{
  "n_kv_head": 2,
  "head_dim": 64,
  "d_mlp": 576,
  "norm": "layernorm",
  "rope_base": 10000.0,
  "rope_fraction": 1.0,
  "attn_scale": 0.125,
  "init": "uniform",
  "init_std_up": 0.0398,
  "lr": 0.00681,
  "lr_head": 0.00941,
  "seq_len": 512,
  "z_loss": 1e-05,
  "train_tokens": 267800000
}
Each number is 128 + 32 x the weight over its row's rms, rounded and kept within 0 to 255. Layers, rows and columns count from 0. The size above them is the row's rms in percent of the matrix's.

# layer 5 attention output (transposed), 256x224, rms 0.176, rows 129-149,193-213, columns 112-223
size [112 119 117 110 112 110 115 112 113 107 115 119 113 112 115 116 116 113 116 113 114 106  94  95 100 104  91 102 100  92 104  92  98 102  97 105 101 102 106  99 104 108]
[[107  81 176 146 125 114  72 130 115 109 122 141 123 101 110 124 207 117 167 115 166 171 162 138 119 113 144 129 186 126  86 146 115 194 168  87 185 124 143 126 124 126 118  87 105 131  79  94 119  98 135 193 119 113 102  91 137 166 143 146 124 176 122 155 147 113 164 159 107 123  70 119 106 106  74 131 124 117  67 100  50 166 107  88 110 100  68 150 155  66 109  51 114  70  69 138 102 161 121 146 208 167 142  89 163 127 118 129 121 123 156 113]
 [ 64 179 122 122 150  81 156 151  89 125  69 110 150  74 155 155 147  91 121 117 151 140 127 109 131 139 138 128 127 147 161  86 120 113 144 117 186 130  91 129 213 151 152  73 141  98 130  98 100 147 100 113  94  87 130 117 160 149 123 148 203 195 158 137 111  92 113 121 135 130 153 147 135  78  80 141 110 112 133 146 133 133 117 120 101 139 110  87 123  96 171 109 151 198 106 166 117 144  98 156 107 152 190 171  77 126 125 111  84  97 177 145]
 [105 113 131 144 101 144 107 139 193 163 119  94 157 129 121 111 154 109  81 131 110 139 191 150 113 138  88 120 130 157  81 147 145  48 128 154 156 129 144  74 131 102 148  61 102  94 100 144 128  78  93  91  90 166 107 205  68 133  17  91 129 144 109 132 141 141  55 162 119 145 129 139 115 129 130  81 134 141  63 140 125 198 106 173 153 169 103 113 176 139 108  94 177 155 148 119 151 126 108 121 195 151 185 106 153 112 126  76 150 118 108 103]
 [111 130 160  64 187 127  91 109 131  98 103 109 119 209 115 152 183 187 155 155 172  88 117 118 122 143 102 107 147 166 110 105 187 107 111 143 108 101 131  94 123 123 130 141 181 184 124 106  46 142 160 117 140 168  71  45 128 184  65  84 100 177 116 148 131 107 142 111 144 136  60 104 113 160 143  96 112 134 140 150 115 174 166 170 156 151 108 169 145 124 103 100 108 133  85 141 102 128 106  72  35 137 122 119 159  95  75  97 125  85 126 148]
 [ 88  93 122 105 187 145  91 139 104 106 149 125 129 150 151 191 118 106 152 123 140 140 115 176  93 137 120 170 157 140  92  98 110 120  81 141 157  84  83 171 136 137  97 152 169 131 138 122 143 141 131 118 157  79  96 165 122 107 101 128  95 101  91 121 160 156 170 120 110 130 168  28  78 140  60 114 193  84 128  89 147 158 132 105 138 160 166 101 126 170  98  68 165  95 116 173 184  92 185  94 114 200 142 145 110 113 133 172 111 123 136 110]
 [185  98 159 104 174 134 175 123  84 128 104 198 162 145 155 183  98 173 155  98 188 180 116 121 153 193 128 121  97 112 159 119 188 135  87 171  89 164 112 101 104 114 153 104 158 176  87 111 132 120 109 213 113 129 124 186 118  64 139 109 131 123 102 149 129 181  68 150 154 126 135 116 124 127 118 119  82 136 118 127 145 115 109 174  60 117  97  82 130 160 108 146 164 128 134 184 122 130 142 112 146  84 120  68  94  99 173 139 129 120 136 126]
 [178 132  81 122 138 152 167 116 113  62 164 176  82 132 129 155 104 129 133 140 124 147 160 145 124 104 102 115 153 101 130 131 146 178 107 177 152  88 128 139  67 132 119 157 125  81 120 155 114 174 133 162 170 125 118 102 131 189 118 105 162 128  86 157 139 153 177 138 116 187 115 149 112  97 138 125 141 229 107 128 112  97 109 179 147 117 132 104 129  99 193  61 116 148 130 116 120  78 160 147 116 131  86  28 136  96 215 125 102 143 133 137]
 [149  58 142 165 132 187 174 149 153 137  64  83 118 151 120 109 135 114 171 122  96  83 120 130 118 144  54  81 117  86 135  95 129 103 116 149 116 121 182 117 118 171 134 151 161 132 110 139 138 153 128 169 145 158 149 183 167 156 144 129  80 107 114  67 107 107 154 159  56 165 124 147 134  96 127 125 147 115 101 120  96  59 129 107 146 108 131 103 131 135 189 111 112 112 118 149 118 116 165 149 160 117 132 130 134 130 108 141 145  92  92 185]
 [113 107 158 104 164 105 172  99 150 143 159  94 117  96 121 128 130  70  84 125 131 121 144 120  87 148  83 158 131 114 162 114  72 155 153 157 179 137 116 158 131 134 132 133 106  87 121 118 146 105 197 181 177 121 106  81 167  88  82 138 119 112  79 142  98 175 102  75 150 171  96 105 113 185 122 198 149 122 151 197 143 103 111 133  93 182  95 148  93 133 126  82 125 135 127 103 187  93 108 117 121 143 136 109 115 153 123 135  77 118 171 100]
 [164 174 183 158 156 107 128 153 171 131 131 101 172 100 176 115 103 129 118 145 132 160 136 126 177 127 134 136  84 122 132  90 179 117  74 165 146 150 108 138 116 176 152  90 142  49 168  81 156 141 114 160 139  94 149 114 111 120 153 116 110 125 182 103 177 133 132 108  95 136  59 106 133 147 156 156 159 172  82  47 160 141 103 151 164 122 130  78 129 108 102  95 101 134 158  84 117 156 119 140 128 107  84 193 151 110  74 168 136 120 112 136]
 [ 97 119  76 107 105 147 182 137 158  87 121 127  89 123 130 127 116 153 157 154 120 139 131 130 111 121 124  95  81 111 132 154 114 158 149 158 106 180 155 122 158 132 102 110 131  64 108  99 136  95 167 141 109 132 108  89  99 131 117 205  69 129 158 118 127  86 100  92 139 133 133 121  95 110 151 129 195 125  86 123 144  90  48 102 160 167 176 139  92 107 142 123 114 161  86 115 105 176  91 102  83 145 137 218 161 116  58  56 149 132 135 150]
 [ 89 186 164 131 111  48 120 113  81 184  85 121 158 143 108 172  80 151 126 134 183 102 138 175 118 163 163 145 138  84  67  81 106 128 110  75 104 121 120 101 153 107  51 171 136 119 184 116  65 139 157 172 171 111 109 141 109 138 154  67 107 149 142 150 182 122  51 111  99 127  88 105 129  78 117 104 125 161  80 157 206 162  98 115 163 167 173 133 101 161  99 164 171 143 137 108 158 132 135 116  82 145 206 104  68 110 166 138 171 165 155 173]
 [175 126  69  88  90 128 141 166 126 144 124  64 124 111 112 129  55 158 120 129 132  92 122  98 140 125 198 111 127 124 100 127 167 140 106  81 161 155 177 178 179  94  90 137  92 166  89 162 124 144 141 102 168  86  76 148 142  81 160 100 101  67 149 145  97 183  45 169 146 112 125  99 100 170 174  75 115 120 140 187  57 134 161 118 199 100 107 118 182 113  86 108 199 108 158  88 103 192 102 144 175 102 110  86 132 120 124 158 135 110 126  99]
 [ 93 113 111 159 142 150 117  59 140  76 184 120  86  66 101 132 156 115 165 131 113 132 102 174 115 157 167 105 152 165 129 137 131 145 133  97 111  72 187 136 140 119 124  89 120 110 141  96 145 142 141 103 149 127 156 118 148  70 135 158 121 173 129 102 182 180 146 149 172 125 102 147 149 148 168 148 130 186 143 155 187 129  90  93 131 100 195 146 104 156 149  94  56  42 126  97 128 165 104 142 155 106 100  44 127 140 130 114 116 146 143 153]
 [164 103 113 202 142  93  76 133 164 216 129  40 172 164 128 154  83 150 182 122 162 111 134 125 149 172 117 103  98 116 104  75 137 175  96 139 159  54 138 144 114 150  90 135 109 113 116 127 119 142  83 110 118 141 120  82 135 118 117 126 150 168 139 128 121 137 161 122 131 131 109 106 189 128  85 178 101 110 102 108  74 131 157 100 118 124 140 134  76 157 122 153 131 124 201 155  99 127  99 105  92 202 153 171 128  55 118 124 105 113 128  81]
 [156 118 106 129 149  95 105 141  78 105 152 106 149 119 114 131 171 128 189 139  84 175 137 121 120 159 137  77  45 190  96 150 146  85 162  98  66 137 107 152  76 141 163 101 110 123 155 159 117 149 164 134 158 132 123  68 158 121 145 124 190 133  66 191 131 111  93 121  93 105 114 129  99 117  62 160 181 159 135  81 140 128 122 162 103 114  75 152 105 122 169  98 144 171 144 107 106 232 205 122 114 113 120  92  93 159 146  37  83 176  87 100]
 [ 80 158 135  78 187 121 171 138 176 152 154 107 149 124 146 133 127 129 176 130 120 100 125 117 127 127  90 109 167 140 103 105 149 106 127 125 106  87  89  37 101 101  94 111  95 134  84 154 128 147 147  92 123 150 124 141 143  81 121 149  95 184 173 138 148 166 174 140 127 108 150 108  72 170 123 155 162 129 135 132 138 152 156 103 130 108 113 158 159 100 200 123  98 169 185 147 102 135 101 183 115  97  60 139 186 149 129 108 111  80 134 132]
 [134 146 116 112 120 123 175 169 109 132 109 117 144  93 159 121 180 155 139 160 105 155  90 162  98 101 128  90 147 149 133  98 145 144 142  46 126 137 120 168 172  89 136 199 129 109 123  82 126 117 116 191  99 124 124 154 155 176  69 173 120 198 139  43 162 195  57 147  84 166  95  86  65 104 101 171  75  68 136  75 126 160 110 107  62 137 161 157 116 122 122 139 159 153  92 114 165  71 138 143 145 107 127  49 116 183 102 115  79 144 109 136]
 [130 158  84 110 162 169 173 123  63 126 168 138  91 102 173 145 138 159 115  98 139 135 114 105 100 133 159 132 121  85 140 126 152 114 156 137 106  77 156 137 144 111  82  96 140 117 109  86 105 114 125 104 120 136 127 167 176 137 143 135 165  86 152 120 115  71 121 162 168 114 136  73 128 148 130 123 125 145 113 147 167 151  89 123 142 132 132 134  93 109 233 115 177 146 129 132  85 114  91 135 137 103 107 152 153 158 109 218 139 115  93 186]
 [138  74 149 109  80 126 135 108 122 220 163 147 140 118 121 123  82 145 104 136  91 158  92 118 122 102 153 142 118 169 136 153 106 136  91 110  86 138  96 131 100 166  96  76 105 149 102 142 171 141  98 139  79 122 105 161 181 128 155 104  77 144 120 180 126 140 197 105  88 154 137 154 100 149 124 120 142 123 146  76 104  85  87 133 139 156 147 134 195 146 150 129  86 151 152 195 130 130  92  93 143 118 153 133  56 114 123 163 136 145 102  74]
 [129 138  70 122 155 193 119 105 102 157 108  86 148 102 115 142 133 152 197  97 159 150 145 121 181  85 130 139 149  89 178 105 117  69 204  81 148  70 114 164 184 152 107 151  87 154  56 146 122 171 164  99 150 120 135 107 166 111 113 155 125 117 115 128  81 125 157 150  91 171  88  85 135 114 163 108  96 124 111 148 145 101 129 167  95 148 154  70 199 129 131  63 204 122 128 115 120  85 153 130 112 144 158 146 161 121 135 135  61 132 151 100]
 [139 155  83 100 152 157 168 116 111 158 175 161 158 167 121 142  51 208 103 155  98  75 106 139 153 111  92 148 104  92 177 134 108  63 105 145  56 101 143 136 110  93 147 146 138 139 152 146 114 144 135 122 134 161 159 152 164  70  80 109 130  77 127  91 106 138 131 112 181 157 207 149 161 116 198 130 138 147 175 163 177  96 128 132 159 164 149 129 125 164 153 164 144 159 157 133 161 120 144 106  61  98 103 192  75 117 120  87 127 127 113 108]
 [139  97 149 117 104 184  84 102 162 161 159 129 128 208  82  92 130 161  76 134  94 140 116 141 117 123 115 115 145 144  88 161 147 143 126 148  74 137 169 139  83 114 125 153 105 168 150 170 121 129 176  99 181 129 145 116  81 116 164 112  97  80 104 162 137 129 106 139 101 115  96  91  97 243 147 121 145 205 156  96  94 114 159 103 155 118 148 137 125 183 126 130 146  89 120  93 148 160 157 116 176 119  95 135 145 125 120 111 138 144 105 127]
 [104 124 101  91 141 107 175  81  54  85 151 167  96 105 116 142  82 167 174 100 155 107  93 156 144 133 184 134 101  98 113  80  79 200 125 114  96 145 107 160 125 141 104 195 117  93 147 132 159 159 165 134 157 149  79  98 168 129 214 157  97  93 130 108  74  97 122  98  80 118 115  71 115 124 111 176 110 138 167 105 126  90 129 126 132 114 158 136  86 132  80 113 114  97  90 101 165 128 120 109  69 131  53 155 137 153 125 146 105 141 157 115]
 [123 146 105 138 139 130 144 156 166 211  94 130 118  94 116 115  88 101 119 101 118 206 139  66 132 147 148 169  87  90 182 109  91 138 163 131 138 180  88 158 152 169  90 129  74  40 150 141 191 147 150  70 123  68 183 172 160  94 192 179 148  91 151 139 127 132 146 124 127 105 161 167 139  94 142 189 114 101 133 130 159  70 120 111 162  93 103  75  88 167 168 170 177 122 166  95 186 113 177 216 188  88 118 120 138 141 175 166 141 126 149 124]
 [154 135 137 143  27  85 157 129 113  98 124 125 123 116 137  81 122  84 104 149 137  61 158  84 215 152 160 129 127  42 171 142 145 136 155 129 101 163 187  96 100 135 146 141 126 133 119 155 122 126 106 118  81 204 134 140 103 178 144 138 150 124 159 125 102 141 102 111 145 121 125 167 149  82 172 176  86 169 128 175 100  71 137 130  82 127 114 184 133  86  97 161  82 111 127  84  91 114  70 121 155  75 118 135 101 154 140  97 138 142 103 162]
 [ 82 146 136 155 135  84 145 116 136 135 112  77  94 117 144  89 145 111  86 154 120 145 129 154  95  75 141 173 181 124 105 147  98 134 147 120 169 128 125 115 126  97  65  98 136 121 169 131 140 141 196 148 155 160 174  51 136 171 113 134  69 112  88 130 150  68 172 129 109 195 123 121 145 117 137  77 178 103 102 114 114 144 148 133 189 113 178 191 146  65 155  91 119 132 135  88 232 123 151 144 130 121  62 158 127 109 145 143 130 150 132 147]
 [110 164 151 136 116 103 148 126  91 172 103 107 195 125 127 104 154 139 155  94 137  96 134 132 145 141 122 163 102 158 116 151 150 132 163  67  95 127 143 119 161 110  89  93 143 127 120 113 169 118 143  81 123 143 133 149 111  48  98 102 121 111 142 124 120  92  86 133 124 149 167 119 196 160 137 158 103  82 169  99 163 140 137 114 123 126 116 155 152 178  81 195 162 102 157 133 125 158 118 142 130 118 167 217 130 156  80  84 168 121 121  76]
 [151 160  74 123 135 112  64 137 110 106 206 170 178 139 115 122 115 149 123 144 132 151 135 175 168 116 165 114 128 168 123 162 115 147 131 134 110 162  89 153 144 121 195  94 108 112 137 133  86 134 114 155 116 116 112  76 114 134 164 150 163 134 184 181 119 149 147  71 182  95 118 105 130 112 107 131  83 168 165 149 114 200 144 199 135 145 132 155  96 165  44 155 116 161  70 106 149 146 119 101 102 109 128 172 157 131 121 114 118 123 142  54]
 [ 78 165 117 147 109 132 123 126 111  99 136 128  93 141 171 126 170 162 146 114  89 132 154 126 175 156 120  90 139 170 103  81 203 106  85  79  74 162  98 128 143 117 174  92 150 172 164 107 132  89  73 100  98 110 108 137 103 146 184 152 154 109 146 146 159  80 188 162 124 115 114 132 138  73 130  82 145 115 114  61 121 124 126 180 142  80 144 123 116 122 139 114 163 136 109 102  91 133 139 150 155 143 145 175 116 112 128 121 204 135 119 184]
 [114  73 100 141 117 129 127  90  97 129  86 102  84 141 103 116 148 102 135 132 119 119 140 137  86 130 122 137 161 165 117 167  96 151 203 113  54 100 127  93 157  58 130 147 110 178 129 166  88 128 113 153 109 145  80  84 138 105 110 191 138 125  38 134 155 116 104 162 146 145 192 112 112 130  73 121 112 145 140 161  60 114 160 132 123 152 132 219 161 189 111 182 175 102  99 168 141 105 125 106 125 138 168 114 106 160 165  95 166 107 189 121]
 [142 158 145 100 142 142 134 128 117 159 101 156 112  67 140 116 125 135  97 100 115 120 103 151 176 108 127 162 175  74 109 144 121 140  85 128 140  88  80 155 149 145  59  88 136 124  63 130  89 162 120 116 147 128 172 136 179 137  95  54 159 114 134 128 116 166 174 142 115 116 110 140 176 141 116 136  77 124 213 116 128 143 177 155  91  88  99 131 120 108  90 131 103  75  97  91 105 134 104 148 161  75 108 103 143  89 186 180  97 141 112 117]
 [184  72 131 118  96 207 147 105 173  84 161  93  69  97 185 134 134  78 154 123  84 163 132  65 155 137  87 124 154 160 187 141 167 127 118 165 103 154 139 181  99 160 218  78 122 139 106 140 149 149 100 136  74 126 137 121 196 121 141 166 184 110 121 127 139 162 200 152 163 137 142 183 131 141 149 136 146 120 183  84  55 130 179 126 101 112 100 119 187 121 120 118  89 134  87 129 129  77 133 142 153 109  81 160 211 157  98 137 139  84 134 120]
 [ 82 128 128 137 174 150 117 118 136 120 142 166 117 142 128 118 177  98 146 111  78 162 137 163 135 108  66 159 162  98 116 156 120 136 140 139  92  70  95  70 108 160 181 111 167 103 157 126 146 136 114 163 100 178 180 122 117 127 106 166 178 202  80 121 133  88 219  94  84 139 159 167 179 106 146 214 146 153 125 111 184 144  62  85  37 108 119  88  89 150 123 162  92 112 129 117 129  99 123 144  99 168 175 169 118  96 112 117 135 158 132 177]
 [143 150 129  92 151 126 119 172 112 167 121  82 193 205 156 121 110 116  79 104 177 162  81  96 131  79 100 128 109  63 117 113 118 135 102 178 143 148  51 127 146 165 159 133  93 145  77 179 136 145 104 109  99  73  97 167 115 163 145 138 162  77 140 158 145  67  98 128  56 119 155 156 114 102 156  71 118  44 130 125 103 114 151 137  76 162  81 131 148 128  98 178 178 178 110 105 131  75  91 135 124 152 153 229 143 135 129 153 137  87 138 125]
 [140 155 113  74 108 174 153 108 106  71 128 171  86  74  95 141 123  96  60 127  76 128  98 150 178 114 149 161 157 109 142 157 110 150 143  71 140 166 107 129 151 106 132  88 179 126  87 118 124 133 182 245 201 132 153 113 111 101 152 108 109  83 153 118 146 143 161 116 122 149 152 130 162 152 170 119 116 141 156 124 135 112 104 125 183 135 115 116 187  90  81 117 150 132  32 129  42 136 136 113 123  97  98  62 130 201  96 183 170  87 115 145]
 [ 83 133 132 134 104  99 120 142 159 114  91 141  89 120 152 154  65 148  55 143 161 125 166 155 103  75 113 126 206 114 132  88  92 133 134 132 176 134  91  94 177 125 108 126 145 152 142 109 110  87 108 113 113 107 142 162  92 155 138  79  73 130 145  33 110 167 171 151 162 124 107 109 160 111 153 101 156 113 137 163 122 117 153 119 148 134 126 103 145 133 137 159 121  97  98 149 169  55  67  98 128  92 144 145 117 113 126 171 137  93 173 122]
 [181 111 134 142  80 164 113 120 101 102  76 148 133  96 108  88 165 157 121 109 135 134 123 130 131 131 152 132  78 106 155 131 102 147  88 176 151 177 132 217 170 166 188 124 143 136 144 128 152 135 115 221 139  74  99 147 123 193 161 138 104 128  54 126 113  91 129 125 163 193 130 136 148  84 175  87 113 121 133 161 103 114  83 132 101 147 156 108  68 157 128 132 141  91  89 161 199 129 159 116 102 194 141 137  65  96 126 126  96 169 102 118]
 [111  96 186 165 137 172 103  94 136 115 126 130 141 177  95 145 125  76 134 101 154 104 148 116 136 159 116 187  89 105 122 139 127 121 108 169 129  98 157  89  92 161 132  81 166 163 155 119 146 165 102 194 172 143  84 137 141  79 157 127  84  60  89 163 144  66 173 124 194 121 199 176 152 158 134 112 152 141  94 157 143 105 163 143 168 114 131 165 140 113  99 102  81 118 156 108 112 194 170 150 111 162 176 165 133 119 135 136 173 108 170 129]
 [157 109 134  77  87  90  88 137 197 150  90 172 161 142  98 125 133  87 142 131 114 108 113 124 131 119  68 143 115 157  96 106 122 148  92 121 161  92 103 158 128 150 145 200 144 171 103 189 169 132 105 124 145 125 183  68 163 113 131 186  74 141 124 186 120 146 166 127 106 137  77 174  89 151 159 132 145 120 160 103  65  66 175 148 126 120 138 121 135 168  68 160 109 132 131 152 128 161 133 155  90 149 171 115 118  97 148  26 131 153 151  69]
 [138 221 133 155 183 150 110 161 139  66  74 138 133 192 147 129 183 172 125 154 169 110 159 146  92 141  79 143 121 110  81  99 107 137  98 133 159 113 132  87 162 103 154 149 178 108 151 145 133 115 160 130 189 106 162  67 110 108  96 161 142 116 148 121 175 101 120 124 152  93 119 162 123 108 118 104 100 104 136 178 123 175 161 107 127 111  74 122  58 121 101 152 148 121 109  76 141 156  99 148 139 153 157 139 180 117 127  96 129 100 163 195]
 [161 127 156 139  89 123 102 106 194 122 154 125 107 148 160 125 114 125  66 163 117 140  71 100  93 149 136 119 151 142 100 176 184 196  80 178 124 113 137  59  74 137 150 128 140  83 164 135 127 153  79 154 100 137 126 100 118 156 134 127 139 134 147 133 157 124  72  84 100  56 146 140 118 124 139 147 128  92 110  99 115 143 153 142 181 134 133 111  29  67 124 159  74 108 113 123 120 212 124  93 134 135  88  95  52 147 150 141 163 104 159 106]]
# layer 5 attention value, 128x224, rms 0.201, rows 66-85, columns 112-223
size [113 108 103 110 104 110 108 105 103 107 115 110 110 109 111 111 106 109 108 112]
[[158 160 112 120  89 112 101 123  75  60 100 134 133 144  97 142 155  86 133 175 172 106 137 110 129 125  96 140 142 155 165  80 152 156 176 103 201  96 121 148  83 116  64 171 131 118 107 122 110 130 130 134 120 104 109 123 138 113 150  65 132 107 119 103 113 177 147 136 113 118 118 134 141 120 149 154 107  99 113 168 168 137  64 188 159 120 107 155 150 109 116 127  52  39 177 114 135 150 116  92 145  96 121 127 129  89 131  74 147 175 105 116]
 [166 151 102 140 146  92  92 202  94 137 108  87 121 102 123 127 152 128 106 147 178 199 136 142 115  95  95 117 142  74 112 117 171 128 107  72 137 120 126 142 123 130 131 147 146  88 155 102 107 196 121 130 120 132 144  83  65  60 145 132 106 128  90 148 129 121 155 164 109 113  74 189 149 129 133 130 116 124 173 106 186 139 166 145  81 127 162 120 163  83 165 108 110  90 153 160 120 124 160 110 126  46 137  97 147  97 142 140 140 141 113 188]
 [101  64 103 104 162 145 130 135 143  67 191 126 106 119 195 128 140 141 109  92 134  85 156 173 130  48 140 100 146 122 109 134 121 118  99 125 145  89 127  95 163 118 176 148 153  99 121 121 141 122 106 136 172 141 131 112 148  72  73 105 170  72 131 105 161 125 136 121 110 120 153 104 138 148 149  77 142 116  64 107 159 119 111  93  77 108 153 136 114  64  84 124  97 141 145 114 128 154 123 104 154 213 141 137  80 184 222  83 135 164 151  94]
 [171 111 140 122 138 171 190  95 150 174  90  99  91  98  60  99 121 157  99 161 164 160 126  95 129 137 108 119 142 135 137 139 116 169  78  81 109 150 152 166  82 108 126 141  94 136 141 133 170 147 120 144 106 171 134  96 125  83 122 131 181 149 166 101  80  81 114 198 162 127 141 171 161 171 160  57 118 117 122 100 165 113 163 164 170  75  98  86  65 138 128 110 100 124 139 158 113 105 132 147 138 170  91  94 153 105 131  83 102 186 117  86]
 [142 145 114 140  94 136 107  60 140 107 123 151 116 137 174  72 116 109 101 143 133 106 171 154 119  65 113 140 107 197 148  97  64  71  98 154 156  95 141 118 151 163 147 166 145 154 156 162 111 183 144 119  92 115  92 143  97 184  72 119 109 133 179 115 131 147 135  72  91  77 163 170 134 195 167 167 133 139 183 102 126 153 105  98 139 105 103 123 107  81  95 166 153  69 118 169 112 106 147 162 161 170 148 142 150  91  90 160  95 117 100 114]
 [161 106 103 110 157 186 131 107 173 176 126 129 105  65 168  93 121 148 115 159  83 113 122 108 167  88 182 138 136 117 153 118 154  91  54  64 193 134 107 119 155 139 139 180 179 127 115 103  93  89 108 161  62 193 135 151  81 160 142 149  99 183 140 111 112 120 102 134 131  38 122 137 155 148  63 116 125  44 125 147  66  69  88 123 109  72 135 119 103 147 163 176 101 141  87 110 163 186 121  97 113 158  89 168 141 145 121 115 126  64 194 150]
 [156 128 103 166 118 136 130 132 104 143 149  95 140 100 144 133 167 128  99 150 140 126 105  52 140 130 149 133  82 133 121 104  78 137 151  99 106  87  90 152  83  87 124 148 126 177  84 103 144  73 165 109  48 147 140  92 154  84  87 116 142 160 145 101 133  80 112 146 166 122 206  72 153 137 123 142 157 171 173 107 131 132 118  48 150 135 123 182 111 138 117 109 126 156 138 154  87  82  73 168 156  75 101 151 112 115 193 176  86 132 145 138]
 [124 137 173 118  94 112 121 145 135 100 127 124 168 129 107 131 140 127 142 168 151 116 119 150 142  69 175 149 106  87 161 127  86 129 135 204  98 150 201 170 120 141  99 104 112 102 130 133 174 136  95 121  70 169 171 142 149 126 123 138 108 144 212 109  81 165 103 159  80 138 155 128 117 141 135  99  51 112 165 155  81 110 112 163 101  76 154 154 167  81 170 184 133 154 139 148 131 146 142 132 129 101 148  70 181 102 131  95 162  92 102 140]
 [122 129 108 133 117  93 161 124 160 113 148 132 121 207  80 176 112 146 124 154 147  89 117 159 105 157 140 105 145 128 144  92 129 137 130  89 147 149 181 157 170 142  86 180 190 159 143  93 143 117 145 119 110 162 139 131  82 120 124 105 140 120 110 105  59 132 152 146 155  98 116 118  94 124 131 130 146  85 133  93 141 156 119  96  67  96 138 107  72 153 173 125 156 150  70 149 106 152 171 159 138 145 118 138 155 153 170 169 145 152 160  74]
 [118 131 134 142 125 113 117 102 116 124 160 120 117 207 137 106 160 127 127 144 123 144 105 135 110 137 132 147  86 176 106  97 124 105 116  93 118 153 119 124 113 102 181 136 148 118 166 183 141 202 133 145  92 117 118 152 153  85 101  90 102 169 160 167 105 124 105 150 108 153 126 125 117  89 109 156 145  97 110 135 119 179 110  92 151 167 105  72 117 127 120  89 142 200 128 146 162 112 138 127 136 113 106  37 112 108  95  86 171  90 171 143]
 [135 144 146 110 174 102 180  93 141 114  90 153  93 166 129 131 148 133  92 116 118 105 112 108 103  85 122 166 110 130 111 137 175 138 255 132 170  50  98 121  83  95 166  95  62 109  95 106 148 116 187 125  88 142 158 136  98  93  79 145  82 155 107 149 121  86 131  78 147 129 118 136 153 115 136  78 133 130  90 218 101 102 140 119 149 101  77 139 121 122 185 170 127 115 127 147 102 130 209 102 135 134 102 120  87  89 178 119 128 122 111 149]
 [152  93 174 126  74 102 143 148  89 110 114  96 134 134 111 156 116 142 112  86 105 105 143 132  93  78  87 165  71  87 134 132 107 100 171 140 174 122 119 174  50 113 152 163  94 131 141  83 108 119 183 110 181 143 187 121 117 166 169 157  68 141 188 139 124  97 121 136 173  82  99 162 133  93  77  96 129 112 115  64 188 115 106 206 119 197 139 174  91 138 127 132 109 155 119 164 147  94 142  88 116 107  74  89 132 165 128 108 109 104 176 136]
 [140 103 118  98  55 137  80 137 140 112  97 113 117 101 123 130 121 143 122  87 120 100 139 121 104  91 113 182  59 126 178 142 165 181 125  98 121 152 129 112 153 143 154 134 168 162 161 129  77 137 128 138 129 149 147  87 162 140 177 136 152 182 141  77  86  81  93 117 122  87 132 102 115 103 103 136 115 155 112 108 115 109 173 136 108 128  83 144 193 101 123 113 167 156 156 161 121 155 178 139  74 144 169 155 132 112  70 155 101 147 204  94]
 [ 97 169 146  61 134 102 152 165 131  81 145 131 115 128 143 124 145 158 151 175 141 110 115  95 141  53 158  77 160 164 108 177 112 123 155 181  32  84 178  75 140 160 163 162 108 100 133 114 122 130 152 114 108 150 109 182 147 130 124 132 133 144 135 112 132 106 117 194 154 140  73 110 105  87 103 158 130 162 124  88 181 102 146 148  70 106 148 106 136 149 150 132  96 113 120  79 121  68 163 119 127  72 143 137 146 133 146 123  88 197 121 177]
 [105  90 124 137 157 132  68  89 152 129 132 181  90 137 132 136 122 128 152 133 146  99 127  96 135 114 103 146  74 148 116 127 163 149 141 159 136 202 152 104 164 111 152 114 146  85 130 124 103 123 173 105 124 133 118 144 136 172 135 119 119 146 122 199 118 148 151 128 133 160 139 154 132 102 148 123 109 100 110 112 123 173 109 128 162 164 141 141 215 191 116 123 147 153 146 108 111 114 134 155 168 169  26 123 168 125  91 131 152 122  67 143]
 [113 137 138 129  67  83 111  92 119  84 148 124  98 138 181 111  29 137 134 144 127 212 161 123 108 178 181 148 132 100 118 108 155 139 127 120 148 148  95 112  84 106 118 122 115 130 137 109 116 139 141 116  74 105  88 139 167 114 126 169 152 191  82  96 110 173 119 151  99 110 126  71 150 114 170 113 114 182 112 151 161 121 121 101  77 102 170 120 134 114  98 184 155 147 119  72 104  69 127 123 155 132 148 143  89 183 126 102 116 143 101 115]
 [ 80 108  96  85  55  81 124  80 116  99 134 142  74 188  90  90 100 160 145 138 153 165 182 129 148 114 142 122 158 120 109 132 127 138  91 158 114 104  92 144 122 150 121 113  95 119  92 183 134 142 111 134 142 159 161 123  78 119  95  60 121 120 147 154 121  97 115 102  84 129  95 131  89 131 156 113 204 167 148 148 166  82 137 169 146 110  63  77 174 101 200 171 125 125 101 160 105  93  97 111  64 123 119 195 121 141 155 144 109 142 120  93]
 [146 106 114 180 155 142 118 134 136 156 122 126 132 122  84 130  90 122  80 108 126 113 115 179 115 153 136  69 109 159 136 171 113 101 152  79 206 158 186 114 163 154 170 152 124 120 167 154 105 112 114 105 107 129 145 138 119 100 133 107 102 117 143 143 119 177  66 110 152 120 205 119 123  77 144 136 125 101  80  64 142 150 137 134 103 149 102 150 139  66 144 119 125  85 107 152 139 127 175 141 182  87 137 182 104  91 108 108 133 164 136 152]
 [ 98 105 158 143 156  93  70 105 196 122 169 137 150  84 103 130 172  83 175 120  99 117  98 117 149 168 161 136 159 125 186 136 166 113 100 159 179 124 110 171 135  68 148 171  83 130 168 109 127  88 136 143 123 152 132  87 128 149 108 172 158 139 131  76  73 102 123 134 118 149 118 104 152 114 117 146 116 167 152  94 168 163 144 174 166 120 142 162 160 130 132 121 133 121 160 122 144  81 200  88 126  62 140 121 156  40 109 173 123 108  67 100]
 [131 136  99 121 123  98  93 152 149 169  40 132 170 154 113 108 100 102 103  90  89 128 134  76  96 120 164  99 102 154 104 117 123 129 119 126  99 160 110 114  67 149 116 111  59 113 110  87 107 133  94 145  98 174 115 144 102  92 107 140 146  93 172  65 104 134 146 146 152 137 132 128 108 136 141 107 148 119 135  89  47 108  86  79 141 129  94 115 197 151 119 132 127 160 165 149 157 107 106 102 121  80 179 133 124 128 134  66 128 192 108 124]]